Weights of a small GPT-style language model, trained from scratch on English Wikipedia.
Architecture: LayerNorm before each block, rotary positions, tied embeddings.
Training: a variant of SOAP for these matrices, 157M tokens.
Each number is 200 + 20 x the weight over its row's rms, rounded and kept within 0 to 999. Layers, rows and columns count from 0. The size before them is the row's rms in percent of the matrix's.

# q: layer 3 attention query, 128x192, rms 0.0759, rows 18-63,81-126, columns 0-47
# k: layer 3 attention key, 64x192, rms 0.0744, rows 17-62, columns 0-47
q81,081,168,186,205,210,172,227,224,205,199,183,203,193,210,246,181,217,213,207,202,195,172,223,184,218,206,193,212,182,181,202,203,187,216,184,201,189,215,211,201,180,214,191,210,196,270,189,215,221
k17,102,233,176,185,209,175,187,155,214,195,229,192,211,173,177,191,238,214,196,185,195,207,227,193,154,218,186,183,223,202,207,192,215,194,185,205,215,182,208,201,184,183,160,209,175,238,228,179,209
q18,128,198,235,175,186,196,231,184,206,241,188,172,205,201,234,179,180,220,176,237,166,238,208,227,218,202,205,209,221,212,207,221,233,200,174,202,224,193,221,190,163,234,142,196,228,189,210,203,223
q82,087,197,186,198,207,225,222,203,168,204,215,181,196,197,207,224,185,189,191,222,189,208,223,195,213,187,193,202,205,189,172,207,204,219,218,190,185,213,230,167,180,201,216,190,239,170,227,225,217
k18,107,188,213,214,184,209,175,194,222,227,178,202,183,232,208,175,207,201,208,213,189,166,183,176,200,238,223,213,209,217,233,188,195,185,177,162,201,194,187,160,195,213,183,221,194,184,223,205,207
q19,119,206,222,177,234,227,202,211,190,203,192,211,213,179,193,224,207,177,238,177,250,247,237,164,190,206,183,198,229,210,237,188,180,172,218,208,187,212,199,224,208,186,210,202,179,218,180,185,185
q83,078,197,189,175,227,212,203,191,204,170,207,198,245,200,183,204,181,216,172,180,216,161,229,222,231,194,223,216,200,215,193,218,193,188,219,202,189,218,152,192,186,218,208,175,221,241,222,216,198
k19,100,221,225,201,196,206,192,189,199,185,200,212,209,211,230,220,188,212,203,192,173,191,214,209,200,229,198,242,212,221,177,216,196,217,214,223,193,178,215,200,208,171,204,204,179,179,197,208,195
q20,123,197,210,200,217,176,206,214,191,211,186,209,187,214,193,237,196,203,181,220,173,218,223,210,186,210,206,191,204,199,181,163,221,168,181,178,142,217,230,216,218,172,199,190,202,149,225,172,219
q84,087,204,175,196,188,197,179,200,235,202,190,204,194,210,170,236,199,186,193,228,176,233,205,220,222,191,204,231,182,225,192,210,196,163,202,199,216,175,186,230,225,182,188,181,233,165,187,180,206
k20,108,212,210,196,183,174,203,193,187,202,212,208,190,196,208,204,220,193,181,174,224,212,209,174,201,245,197,193,214,162,185,208,188,207,202,191,220,203,204,190,178,194,192,179,227,200,212,170,188
q21,116,189,238,203,171,218,194,198,222,200,170,186,183,212,182,215,204,190,198,190,207,197,187,224,221,228,173,191,208,210,220,224,191,224,202,171,209,200,182,195,216,206,185,205,251,207,198,195,213
q85,089,219,271,213,188,176,221,166,153,168,163,218,188,205,214,197,212,215,215,171,200,211,193,210,200,204,183,213,190,197,189,196,240,219,213,195,190,199,149,197,139,195,197,191,173,195,198,174,209
k21,096,188,186,181,202,232,179,220,239,239,210,200,160,207,173,199,193,206,199,208,230,198,195,250,210,205,232,203,219,166,192,181,173,164,188,224,183,206,190,198,210,241,221,234,210,200,187,208,204
q22,123,193,206,192,217,206,210,210,201,224,200,214,238,244,213,193,173,197,200,179,185,206,200,170,190,217,175,181,176,200,204,186,184,203,230,181,188,188,203,232,161,209,234,202,190,197,207,202,201
q86,074,202,196,209,191,164,201,222,228,191,231,171,191,215,238,230,219,201,208,229,178,237,169,179,168,209,198,228,205,190,200,212,177,209,182,212,213,171,216,216,164,208,235,207,180,200,197,200,203
k22,104,181,201,163,235,225,207,156,222,191,202,206,202,213,202,179,246,208,173,188,218,194,173,179,204,201,210,214,196,193,154,179,222,168,198,193,201,162,183,201,202,205,222,170,221,180,218,183,222
q23,126,180,205,210,183,186,224,212,206,218,199,208,191,216,191,173,187,170,214,179,213,200,203,209,214,161,184,189,246,180,217,211,182,195,221,187,212,210,174,229,198,161,228,171,209,198,197,204,232
q87,079,206,203,203,232,232,183,218,195,189,259,238,197,198,210,231,173,162,215,188,180,200,220,172,188,180,167,181,199,187,234,197,207,161,206,218,198,196,212,210,202,194,224,195,209,163,187,205,239
k23,098,198,186,188,187,193,207,179,198,188,196,199,230,227,196,181,198,190,184,228,229,172,211,218,197,200,217,234,186,201,188,199,201,228,192,192,187,190,197,193,178,187,201,218,182,167,214,220,166
q24,103,258,227,198,200,212,167,195,186,222,174,210,176,187,199,197,197,177,231,187,236,177,191,210,199,192,203,215,201,211,224,224,202,182,204,207,204,193,237,175,206,209,168,215,153,225,181,209,172
q88,118,189,220,201,198,162,179,222,184,187,194,202,159,242,209,219,205,174,213,185,192,205,196,227,192,204,188,186,191,211,212,214,181,181,180,191,166,188,198,205,210,185,149,208,153,245,213,213,213
k24,110,188,190,138,234,195,228,198,183,187,225,206,176,219,226,197,238,181,186,215,228,197,205,188,217,219,179,210,207,222,184,222,197,204,224,213,174,206,182,200,180,164,171,187,211,165,199,205,216
q25,079,182,177,186,199,206,219,187,232,198,230,214,214,183,224,182,197,198,165,190,195,222,190,175,189,219,202,185,236,188,186,192,216,213,165,196,256,199,183,204,214,184,211,203,198,170,185,184,216
q89,098,210,180,207,166,236,231,209,201,189,217,175,222,194,195,163,197,227,198,214,204,208,212,189,228,230,195,211,203,186,222,159,248,190,195,216,202,198,200,187,207,201,216,214,217,232,213,210,194
k25,086,203,162,188,175,190,218,150,202,211,216,196,177,160,232,188,200,192,169,186,206,185,179,169,170,226,188,189,251,172,190,193,196,221,172,210,166,180,208,155,194,245,228,173,214,170,213,174,221
q26,071,176,186,190,220,187,182,202,218,213,187,208,209,187,226,196,195,252,160,218,197,230,199,219,198,228,199,213,175,201,199,220,178,182,178,171,253,211,202,197,212,181,169,147,212,162,191,224,193
q90,113,202,200,217,190,224,225,225,175,185,195,182,237,207,181,164,228,241,190,216,220,225,215,196,201,222,214,207,174,195,217,142,206,185,204,228,203,207,192,194,188,217,198,234,193,250,218,208,188
k26,099,199,175,195,220,209,201,214,189,170,217,186,157,219,195,225,172,203,201,202,212,225,193,242,194,221,206,214,220,225,222,188,209,226,195,195,196,175,219,202,200,200,229,203,197,210,178,173,175
q27,068,223,208,212,202,212,215,187,207,216,213,211,185,164,221,186,202,191,238,189,215,209,195,190,223,163,211,197,189,194,181,222,205,215,219,216,227,171,214,209,208,189,247,216,168,242,225,186,222
q91,104,205,191,203,131,193,202,196,222,181,213,160,223,180,217,199,180,194,214,196,198,204,200,182,184,149,194,174,205,198,208,181,243,235,191,190,166,205,208,242,196,207,226,206,193,182,216,198,202
k27,106,176,188,187,214,209,210,212,166,221,205,184,229,170,245,162,152,206,199,226,192,189,193,199,239,226,243,228,205,232,238,206,213,198,209,224,213,220,215,187,201,203,207,188,194,205,182,231,234
q28,105,196,166,204,201,186,214,195,189,149,215,190,220,180,173,214,205,210,191,226,194,199,225,188,212,174,182,223,190,159,165,184,176,210,211,209,156,222,195,202,197,193,206,185,213,245,219,191,219
q92,109,212,197,194,200,205,206,197,194,201,191,191,189,220,194,210,196,180,225,189,180,206,196,192,185,156,205,171,205,176,232,201,240,227,214,185,197,206,186,203,213,189,200,164,207,186,223,199,208
k28,109,191,206,186,209,179,204,201,210,235,203,192,164,211,184,194,176,207,196,208,200,179,216,209,225,254,221,179,225,230,171,204,218,215,183,238,201,193,200,188,197,168,214,172,195,192,206,204,205
q29,085,259,209,233,199,209,168,170,177,207,178,193,179,202,178,222,212,160,209,205,199,211,201,196,204,193,230,227,179,218,231,188,212,209,255,194,180,202,208,216,234,186,188,201,163,225,204,220,170
q93,098,216,199,225,260,213,215,211,220,211,207,237,167,205,202,205,196,194,185,159,222,197,168,173,192,209,180,210,145,195,189,237,216,184,197,194,203,206,203,192,192,192,218,202,197,225,228,178,202
k29,098,198,180,211,208,172,177,212,214,193,183,136,212,226,226,208,148,180,216,204,176,225,200,235,213,182,189,199,203,234,210,169,197,191,218,173,210,180,183,188,224,196,186,199,205,143,214,182,204
q30,084,230,178,159,196,203,181,182,201,205,187,192,182,191,202,210,213,196,211,226,216,193,178,203,197,170,220,196,228,208,204,190,190,227,221,209,222,194,193,229,222,183,193,235,180,186,172,219,220
q94,104,207,191,196,240,187,203,173,226,200,199,191,184,194,230,188,186,220,216,196,219,190,176,190,211,216,204,239,199,176,204,216,180,174,221,196,242,193,213,165,197,205,217,200,200,204,198,174,200
k30,094,216,212,212,219,194,190,198,229,210,193,248,210,221,176,229,213,184,199,195,172,211,169,176,189,219,235,190,214,188,210,200,193,220,181,190,206,220,201,186,191,218,207,181,206,187,200,171,224
q31,101,182,197,194,181,176,213,215,230,178,221,233,208,200,236,187,170,208,178,206,172,198,191,240,214,202,187,200,198,192,182,204,218,188,167,204,190,187,193,202,223,209,199,191,202,181,185,186,183
q95,103,185,196,214,214,185,208,189,154,186,208,206,184,192,200,166,199,208,222,188,207,219,216,161,184,243,189,187,125,172,204,207,197,186,178,220,176,184,185,187,165,207,186,212,157,215,216,187,209
k31,106,223,194,208,195,232,224,202,207,208,201,188,202,210,218,193,162,186,170,212,172,198,148,182,201,201,226,207,243,211,210,181,211,210,223,212,179,188,276,163,206,206,231,194,196,183,193,155,204
q32,104,229,191,189,208,182,188,206,201,216,194,185,225,205,201,184,221,223,190,203,218,206,196,208,195,205,203,212,149,175,213,211,190,200,159,208,230,192,206,190,171,223,181,222,213,211,197,205,233
q96,098,213,206,222,165,196,198,193,175,209,222,185,209,201,206,211,184,210,184,238,186,195,206,231,190,187,173,210,203,223,223,190,221,171,190,209,189,203,200,221,191,210,162,204,230,174,227,237,232
k32,089,180,193,222,196,165,188,195,267,193,202,187,211,219,207,182,197,213,203,215,166,187,202,225,181,161,199,192,211,172,200,187,204,174,158,182,216,193,188,187,209,207,205,196,178,205,161,180,230
q33,087,193,233,224,206,200,157,203,240,199,187,184,218,213,192,209,231,218,194,219,242,199,186,204,210,196,198,206,170,184,218,228,205,202,194,214,204,184,180,181,181,207,172,194,187,161,176,192,183
q97,102,168,197,248,190,202,230,210,166,150,205,215,232,169,188,176,205,220,227,230,226,192,176,206,162,211,199,204,207,212,175,218,219,168,201,209,211,185,182,173,201,194,201,196,182,221,200,181,198
k33,102,212,221,191,214,206,195,192,190,227,210,186,184,248,210,215,197,178,189,178,212,200,185,192,212,189,214,206,190,209,193,170,160,213,187,206,132,190,183,220,187,207,223,205,218,175,212,178,219
q34,092,201,198,179,202,184,174,213,165,215,233,212,206,188,180,205,190,209,194,171,193,238,180,211,224,211,223,242,174,225,181,182,171,201,194,169,198,194,227,242,229,188,234,190,192,207,194,195,198
q98,095,231,213,224,204,171,193,189,180,216,228,205,195,184,168,198,204,231,209,209,219,180,169,221,194,210,201,225,182,192,236,213,174,234,196,216,186,233,191,163,221,206,182,176,196,237,201,212,211
k34,096,174,215,210,208,203,203,209,194,224,182,200,198,180,196,237,208,169,220,186,170,206,215,217,165,199,204,237,180,192,174,200,193,197,209,224,213,194,166,223,189,180,208,166,186,178,180,170,182
q35,118,210,172,202,192,208,185,198,209,197,218,194,190,239,205,199,179,199,171,199,212,203,215,218,199,196,193,160,216,216,207,225,205,227,144,234,198,211,207,206,217,255,232,218,197,205,210,184,203
q99,083,198,221,208,221,233,210,228,158,193,185,195,185,226,175,229,202,172,202,198,206,200,219,187,221,200,187,222,188,201,236,199,194,169,196,225,184,202,168,201,214,192,208,188,183,199,173,183,169
k35,096,193,209,208,209,221,207,199,211,225,183,171,220,208,195,187,175,216,190,192,201,208,199,169,195,198,197,216,170,204,189,221,188,160,179,201,226,264,235,217,186,193,173,179,222,205,184,225,219
q36,111,209,192,185,233,189,197,167,192,150,187,197,216,183,206,156,192,201,200,164,201,179,219,189,217,198,226,190,173,177,191,193,233,226,207,236,190,220,174,215,205,205,185,197,216,205,205,213,176
q100,091,229,187,235,233,184,190,193,189,187,226,173,184,199,208,225,213,170,174,227,206,211,206,188,194,196,199,213,159,210,202,206,205,174,205,212,201,202,189,179,200,203,214,205,210,199,237,185,181
k36,099,210,195,198,183,222,199,162,233,220,189,239,193,185,176,200,168,187,198,202,213,185,200,167,221,211,200,137,224,205,204,196,219,208,196,195,163,249,202,202,182,185,206,191,190,200,201,189,186
q37,091,199,192,185,214,192,202,209,180,181,211,186,192,192,184,231,207,178,210,230,218,211,227,194,217,172,177,208,221,178,234,191,206,201,218,179,179,204,195,186,187,212,211,192,180,189,225,202,177
q101,092,209,186,205,210,188,230,201,190,175,193,186,234,209,193,211,195,170,189,235,185,210,218,172,230,210,198,190,229,192,217,134,210,187,178,209,191,210,188,212,190,203,206,253,213,201,196,231,192
k37,108,173,208,256,225,204,175,188,189,188,244,216,182,201,191,206,191,193,188,197,186,181,221,204,190,214,170,170,215,205,187,236,192,195,213,211,222,230,203,209,200,212,178,227,203,189,198,188,231
q38,114,220,190,220,190,221,176,160,205,226,191,225,205,196,215,217,217,190,230,197,201,237,225,196,178,179,224,211,188,229,211,164,214,232,202,196,183,166,186,201,216,201,207,197,215,186,196,231,208
q102,084,204,220,198,193,193,177,167,203,222,197,217,191,206,198,178,229,182,199,211,230,185,217,180,204,197,224,200,230,211,200,216,192,177,207,194,157,164,228,213,228,223,200,173,212,214,197,180,236
k38,102,185,194,190,186,238,203,202,216,193,144,217,220,199,222,194,183,195,200,199,186,233,203,233,172,223,207,201,184,201,178,169,196,233,190,198,177,194,196,181,185,174,214,201,225,174,213,165,175
q39,106,209,177,174,196,215,189,236,212,222,211,206,223,169,189,139,188,203,188,211,200,216,216,171,196,153,210,194,212,203,200,217,170,231,208,162,186,200,221,191,183,214,184,182,173,220,209,203,203
q103,093,186,186,203,180,198,221,206,198,211,225,176,231,203,220,206,197,194,220,221,162,209,204,191,181,213,192,208,165,210,210,232,206,180,217,186,191,200,214,180,172,192,227,214,182,186,203,179,191
k39,099,188,202,220,222,204,182,202,229,220,216,181,198,184,188,216,209,197,241,182,201,176,194,207,194,201,217,195,202,194,195,212,221,233,158,184,175,236,201,219,210,206,201,176,206,236,217,166,208
q40,117,194,210,171,181,177,201,196,246,208,185,152,201,203,168,162,211,231,203,158,206,199,203,202,213,208,181,209,209,197,226,220,222,207,218,208,221,212,231,186,171,193,215,209,177,222,220,212,199
q104,085,194,203,174,168,214,181,194,232,205,170,215,199,180,219,207,212,208,198,182,204,188,220,231,259,189,193,200,197,210,213,211,221,216,240,177,180,228,226,229,189,188,177,218,180,238,220,218,210
k40,101,184,180,237,218,197,212,199,204,209,189,199,232,173,172,240,216,212,206,191,198,218,192,199,183,186,221,205,220,185,193,177,220,220,198,206,216,177,232,158,187,211,239,181,169,218,172,205,202
q41,121,167,194,183,222,180,172,182,226,160,191,198,201,172,188,208,215,225,233,162,175,215,188,189,206,158,179,223,200,173,225,214,197,186,200,197,198,190,176,192,173,223,180,215,229,221,219,200,207
q105,088,174,195,219,228,223,214,162,168,171,179,225,173,189,198,188,198,192,211,196,226,173,228,238,189,167,182,193,183,199,206,231,210,195,184,185,186,198,191,184,204,207,215,230,210,223,221,198,193
k41,103,258,176,220,186,172,167,196,230,223,183,202,231,214,205,181,184,201,192,209,156,232,171,168,204,232,210,172,231,201,201,180,175,215,204,203,183,200,225,203,215,187,226,194,219,163,175,207,176
q42,126,189,221,176,209,203,186,157,176,212,179,206,191,222,217,199,201,231,255,199,211,172,235,201,203,179,181,207,204,199,207,225,203,217,182,213,209,194,206,208,212,190,225,206,193,223,196,222,223
q106,083,183,191,197,214,218,207,224,190,200,181,186,223,234,184,186,211,201,190,187,235,268,226,180,200,195,180,183,211,206,190,206,177,171,196,219,189,207,219,171,153,186,207,229,168,190,210,258,157
k42,100,202,205,192,201,197,146,209,199,196,213,179,207,184,202,210,187,181,212,200,196,196,195,192,196,204,227,209,209,220,223,147,192,186,177,220,199,203,219,197,225,219,230,216,239,215,207,171,229
q43,124,190,190,230,191,206,193,244,213,182,222,234,221,201,222,207,198,192,187,191,213,214,175,217,185,231,200,201,151,205,214,192,196,196,196,159,208,182,195,225,180,193,212,214,205,177,204,201,170
q107,084,166,202,178,150,197,213,188,213,146,225,215,226,180,222,179,196,210,216,167,171,191,207,197,184,197,202,196,220,200,192,212,198,184,225,195,154,213,230,160,207,231,214,225,214,186,207,219,187
k43,103,224,208,170,199,188,186,207,224,230,206,201,209,225,237,186,189,219,193,181,187,201,189,212,222,209,214,171,172,215,215,201,203,217,178,183,173,176,215,201,174,191,189,179,187,193,204,141,198
q44,120,201,213,147,189,193,196,213,223,222,171,203,231,185,184,205,224,225,240,192,197,192,175,194,225,145,206,198,182,218,175,207,173,195,198,173,202,175,197,224,199,209,196,211,203,220,186,220,183
q108,075,225,237,192,231,228,204,213,175,206,162,172,197,169,220,210,180,229,210,219,185,212,168,177,174,211,169,206,215,218,215,145,202,169,187,192,202,173,213,202,171,221,239,201,175,164,232,210,176
k44,104,183,222,177,210,154,174,230,205,214,227,210,194,234,174,233,240,207,222,185,221,201,185,209,247,209,201,201,210,200,178,222,180,196,173,225,169,211,180,206,223,229,173,192,209,194,186,220,203
q45,110,159,191,189,176,153,215,213,201,205,186,212,197,221,189,197,218,162,191,218,188,213,202,209,199,198,187,202,228,204,218,216,192,191,191,202,171,223,238,214,219,234,229,237,192,183,232,199,167
q109,078,215,196,200,236,181,227,211,198,222,226,225,219,204,243,227,197,207,225,145,231,194,163,199,166,189,173,194,228,198,213,182,214,191,207,239,157,219,197,216,184,200,191,165,202,202,224,201,243
k45,102,186,194,190,173,183,196,201,203,188,200,165,196,207,180,163,238,213,189,188,200,173,236,165,182,166,193,207,197,202,154,219,147,190,193,219,222,182,219,192,203,200,223,200,192,176,189,232,206
q46,129,217,208,196,172,219,199,202,236,210,198,146,194,222,217,213,178,221,177,206,195,243,164,215,222,187,208,180,234,211,187,183,225,212,218,174,205,212,230,205,194,202,186,221,232,217,233,194,198
q110,080,172,203,173,200,201,192,225,233,181,211,216,219,236,192,190,182,228,163,212,211,187,174,182,164,213,187,197,203,201,185,221,208,199,201,219,205,203,167,206,181,221,210,181,204,188,196,200,183
k46,100,160,166,211,173,196,185,192,212,197,177,214,183,159,162,186,211,182,204,173,192,206,211,234,188,165,217,189,205,199,198,226,215,190,210,214,183,197,211,195,193,165,194,201,218,200,213,232,201
q47,110,195,203,216,194,188,214,180,212,205,162,186,205,233,167,180,221,204,207,212,159,209,181,216,223,222,192,184,234,181,190,180,165,220,194,202,195,230,210,197,197,219,189,207,193,225,225,197,193
q111,082,187,208,221,230,244,185,203,189,201,174,209,206,188,187,190,175,203,189,232,187,229,212,195,197,243,223,186,163,194,194,195,215,203,202,210,218,201,195,199,233,192,214,199,222,195,178,190,192
k47,106,210,234,191,194,182,188,212,197,205,227,189,201,213,176,224,197,199,201,196,210,219,161,198,184,201,189,211,161,203,199,205,216,170,188,197,195,184,187,204,170,203,147,216,204,209,181,214,230
q48,130,207,211,220,202,204,206,197,159,160,211,186,177,226,164,210,188,180,238,196,243,197,188,213,195,192,197,199,181,196,202,182,174,182,200,214,205,217,199,189,182,207,195,202,187,200,203,178,175
q112,080,207,224,192,183,166,173,207,160,210,187,175,202,200,213,167,208,169,219,218,248,236,199,188,165,216,217,162,179,224,201,159,196,192,185,200,186,178,182,220,208,232,177,239,209,223,215,233,184
k48,103,204,162,194,200,242,211,208,215,184,202,193,224,199,192,216,192,191,193,207,170,207,185,172,223,215,174,189,217,186,217,173,205,201,165,214,213,188,207,212,201,181,209,220,181,167,196,173,208
q49,124,239,209,160,208,202,212,195,181,234,208,220,228,195,217,197,205,189,190,189,178,149,205,212,194,163,203,166,206,189,214,201,207,197,240,188,193,151,197,183,188,221,239,188,209,209,179,188,220
q113,079,228,216,228,207,178,193,214,190,217,199,237,207,164,226,214,213,209,175,195,229,192,179,218,217,190,184,207,217,215,162,179,159,198,225,166,190,196,180,210,200,207,200,206,181,225,192,228,203
k49,099,227,184,165,212,210,226,160,195,180,194,201,202,160,225,196,172,185,178,246,190,182,209,192,195,190,210,184,206,218,211,230,215,231,237,212,188,207,202,193,189,197,211,209,193,191,219,193,222
q50,118,216,181,214,176,234,187,180,189,226,185,182,177,196,223,214,183,218,217,219,254,200,212,205,228,181,228,221,209,200,198,229,212,231,201,194,225,197,217,158,197,185,201,211,192,170,185,215,191
q114,075,209,217,208,204,168,198,209,227,188,164,204,179,193,196,212,195,204,201,202,180,192,211,254,203,206,202,223,197,202,182,234,190,193,204,201,189,217,193,211,218,177,172,181,181,167,234,193,213
k50,095,168,206,200,158,209,181,182,187,212,186,217,213,179,202,187,178,254,224,155,194,208,227,220,208,160,194,198,259,241,228,177,207,205,192,146,196,188,196,205,189,175,238,188,216,208,197,196,181
q51,119,219,234,190,163,224,202,215,218,223,173,212,213,230,216,193,195,189,176,202,180,222,202,195,227,170,206,204,172,195,198,205,187,165,214,174,216,215,209,173,177,199,237,208,221,181,185,172,189
q115,079,190,200,188,221,217,188,213,205,200,216,202,157,209,148,175,192,235,140,199,194,221,226,185,208,224,217,207,167,169,212,185,211,151,188,202,179,222,219,210,204,156,197,179,214,226,235,213,179
k51,098,223,146,202,168,208,240,188,199,214,215,205,205,215,203,184,176,210,213,192,157,206,208,187,189,236,180,211,206,181,208,224,208,212,208,180,223,175,219,186,208,238,202,181,195,184,183,175,204
q52,113,213,207,193,194,220,190,251,183,166,208,178,161,198,180,186,204,176,171,237,229,206,215,197,208,167,208,217,205,198,204,227,202,209,182,188,213,207,152,181,193,206,200,193,221,157,229,161,210
q116,078,192,187,214,196,183,218,205,205,184,233,190,165,211,182,202,175,192,171,181,188,172,140,181,195,201,186,213,198,211,215,193,170,222,217,219,181,208,233,197,219,193,203,217,197,238,176,219,250
k52,103,166,206,204,209,208,203,207,190,221,153,190,152,173,201,171,214,197,188,222,203,189,203,193,203,170,180,164,218,201,182,196,198,212,157,209,227,204,145,213,237,217,207,190,209,166,185,219,222
q53,124,182,178,166,188,207,244,191,253,176,211,178,199,221,227,201,192,211,189,175,183,169,182,198,187,197,201,196,206,198,227,195,148,216,211,220,218,179,168,239,221,239,178,198,169,202,223,214,230
q117,085,205,205,183,190,211,203,191,220,178,171,163,193,185,190,240,191,211,169,186,182,198,197,192,199,211,197,220,226,162,200,213,150,191,206,186,197,199,200,212,187,191,193,238,198,215,224,158,219
k53,102,195,215,203,198,158,199,213,227,157,257,205,170,210,185,186,215,212,181,208,217,191,172,177,220,171,195,178,215,190,184,205,211,222,201,201,227,210,194,182,229,193,208,193,198,190,165,201,222
q54,109,211,177,177,236,193,195,193,237,184,225,205,154,167,209,186,216,190,209,219,195,189,239,191,224,175,201,231,166,176,231,209,203,193,182,219,225,206,193,202,170,210,218,199,226,192,172,223,185
q118,079,200,201,204,167,203,187,199,201,192,200,197,218,178,221,220,201,242,176,187,194,221,164,161,214,189,178,204,202,176,215,215,194,237,172,200,177,214,190,188,193,193,232,187,177,212,220,240,193
k54,097,190,190,175,222,201,179,178,191,177,180,189,168,207,178,206,209,176,217,218,230,181,215,211,210,216,208,149,212,194,177,198,190,199,216,191,232,212,204,232,182,177,221,169,162,187,207,185,181
q55,115,195,210,187,171,169,213,215,217,220,183,207,161,205,218,205,197,172,178,188,207,233,197,161,185,179,185,193,180,205,199,248,217,212,196,182,184,195,221,173,185,197,187,172,202,198,189,206,226
q119,081,192,215,172,232,188,198,191,228,190,186,196,197,171,169,171,201,197,196,212,209,208,210,198,228,172,201,212,183,207,196,178,176,217,178,234,169,198,181,196,161,221,176,152,196,225,237,173,198
k55,095,225,186,221,174,191,178,175,178,194,188,176,201,215,197,228,200,220,208,197,233,205,201,199,168,232,222,208,245,217,207,197,213,256,220,202,180,215,200,186,188,187,225,223,223,199,196,216,233
q56,132,186,182,217,252,204,225,183,194,196,188,208,216,190,161,204,198,199,186,206,193,196,176,227,157,205,177,202,217,195,216,183,182,199,184,218,207,215,195,213,218,189,184,212,149,171,177,219,190
q120,073,213,219,206,171,174,210,202,199,173,194,194,198,233,224,220,247,184,205,195,205,213,193,232,184,215,167,222,192,215,193,184,184,201,167,188,193,227,213,185,175,208,215,207,190,206,216,156,200
k56,091,193,223,202,231,194,223,179,181,177,216,214,208,195,187,200,192,173,209,178,192,223,183,183,215,195,171,217,223,214,207,214,193,212,195,214,159,213,160,184,182,203,201,148,215,220,179,192,191
q57,128,192,183,227,178,173,188,198,170,223,216,171,207,186,196,191,166,220,181,217,190,198,184,217,239,216,214,189,198,202,184,175,200,224,181,202,195,185,183,192,186,198,226,226,208,181,211,194,222
q121,088,184,152,210,203,220,193,197,183,160,204,167,201,215,232,173,194,213,192,201,194,163,173,181,195,243,199,193,194,194,194,192,213,189,221,187,230,186,211,218,165,188,216,203,193,154,218,185,194
k57,100,186,206,168,189,184,177,226,200,200,207,217,193,228,213,178,214,234,178,227,225,216,203,198,171,174,210,206,188,177,214,194,165,223,192,160,182,202,204,231,208,187,192,163,180,196,180,197,231
q58,120,211,195,241,183,184,209,223,186,201,236,177,249,161,195,243,188,246,226,188,227,171,202,221,204,177,222,219,200,180,202,206,165,217,238,155,222,210,235,219,210,205,225,180,221,182,208,187,201
q122,085,212,209,265,236,218,184,232,168,208,205,192,215,201,172,198,192,235,198,196,219,228,218,200,193,207,193,213,202,190,195,205,216,193,199,210,193,174,198,183,195,193,187,219,189,212,205,195,194
k58,103,215,155,203,208,162,224,221,211,165,221,160,203,227,190,198,200,212,207,157,181,175,215,221,183,192,181,201,215,203,220,161,201,217,207,191,187,231,223,215,191,222,227,214,183,213,230,188,197
q59,114,215,215,234,186,171,210,188,207,224,198,202,190,221,197,198,161,171,202,212,199,231,207,205,239,230,193,239,229,240,220,206,201,186,232,177,187,199,207,210,180,183,228,196,227,167,206,196,204
q123,080,204,223,172,212,205,207,215,204,252,191,222,171,189,198,200,217,175,218,186,248,162,208,195,226,193,170,191,231,218,207,194,218,219,222,197,210,177,223,194,189,210,219,183,245,196,229,180,222
k59,098,189,211,204,250,188,195,221,225,204,197,190,222,180,181,190,179,190,219,188,189,210,203,202,172,191,202,266,176,207,196,184,196,194,257,186,202,239,177,186,227,211,218,178,188,187,193,201,178
q60,121,200,172,189,205,228,222,196,200,205,189,210,153,212,178,170,216,255,212,208,211,193,197,256,210,254,176,219,232,195,174,227,234,171,196,217,204,214,215,184,205,191,208,235,206,167,195,183,236
q124,082,180,209,189,196,191,200,220,208,191,201,172,221,211,154,199,198,208,192,200,186,233,192,231,197,262,176,206,232,206,183,201,167,200,222,178,203,195,218,214,206,204,231,194,189,250,193,192,219
k60,091,176,203,196,226,208,223,174,182,162,198,207,184,208,224,169,199,193,173,219,224,203,182,197,189,170,172,222,220,209,238,216,206,193,206,212,226,217,217,217,194,208,223,198,206,199,198,203,186
q61,118,203,213,209,212,179,208,192,166,193,169,207,236,254,199,227,200,211,204,200,198,193,187,213,217,177,182,224,208,188,215,209,201,208,225,197,167,237,215,168,197,180,190,196,220,209,179,221,196
q125,084,232,223,212,175,212,195,182,179,210,221,180,206,202,226,199,233,232,183,205,211,221,230,214,196,228,202,218,239,210,220,156,216,204,220,188,168,178,230,203,203,216,190,198,197,190,210,183,211
k61,105,214,203,195,196,208,195,188,177,197,230,209,152,211,201,225,192,185,222,192,207,182,158,195,230,221,150,219,173,202,210,187,196,173,239,196,223,224,181,194,205,210,189,185,153,180,175,205,201
q62,117,204,168,188,176,136,242,206,208,211,177,200,188,168,216,210,185,178,202,205,206,208,211,212,234,180,190,192,193,187,192,198,192,204,205,173,201,204,171,185,205,202,234,246,177,214,219,213,213
q126,089,208,191,204,213,199,192,177,168,191,197,184,210,232,214,188,178,194,219,204,199,190,188,226,217,144,193,202,208,208,199,209,198,193,191,185,158,199,200,194,178,203,223,216,189,247,186,179,211
k62,103,186,188,167,215,205,214,223,204,163,207,192,175,203,194,254,219,209,204,216,250,188,156,195,193,220,153,231,203,195,207,204,175,207,206,215,227,196,207,200,198,145,197,170,186,196,226,233,199
q63,114,228,189,197,193,179,197,195,217,204,185,217,202,186,181,188,193,219,209,197,169,210,175,190,205,193,185,192,194,170,185,225,193,203,208,211,182,201,208,211,195,213,230,209,228,172,188,179,171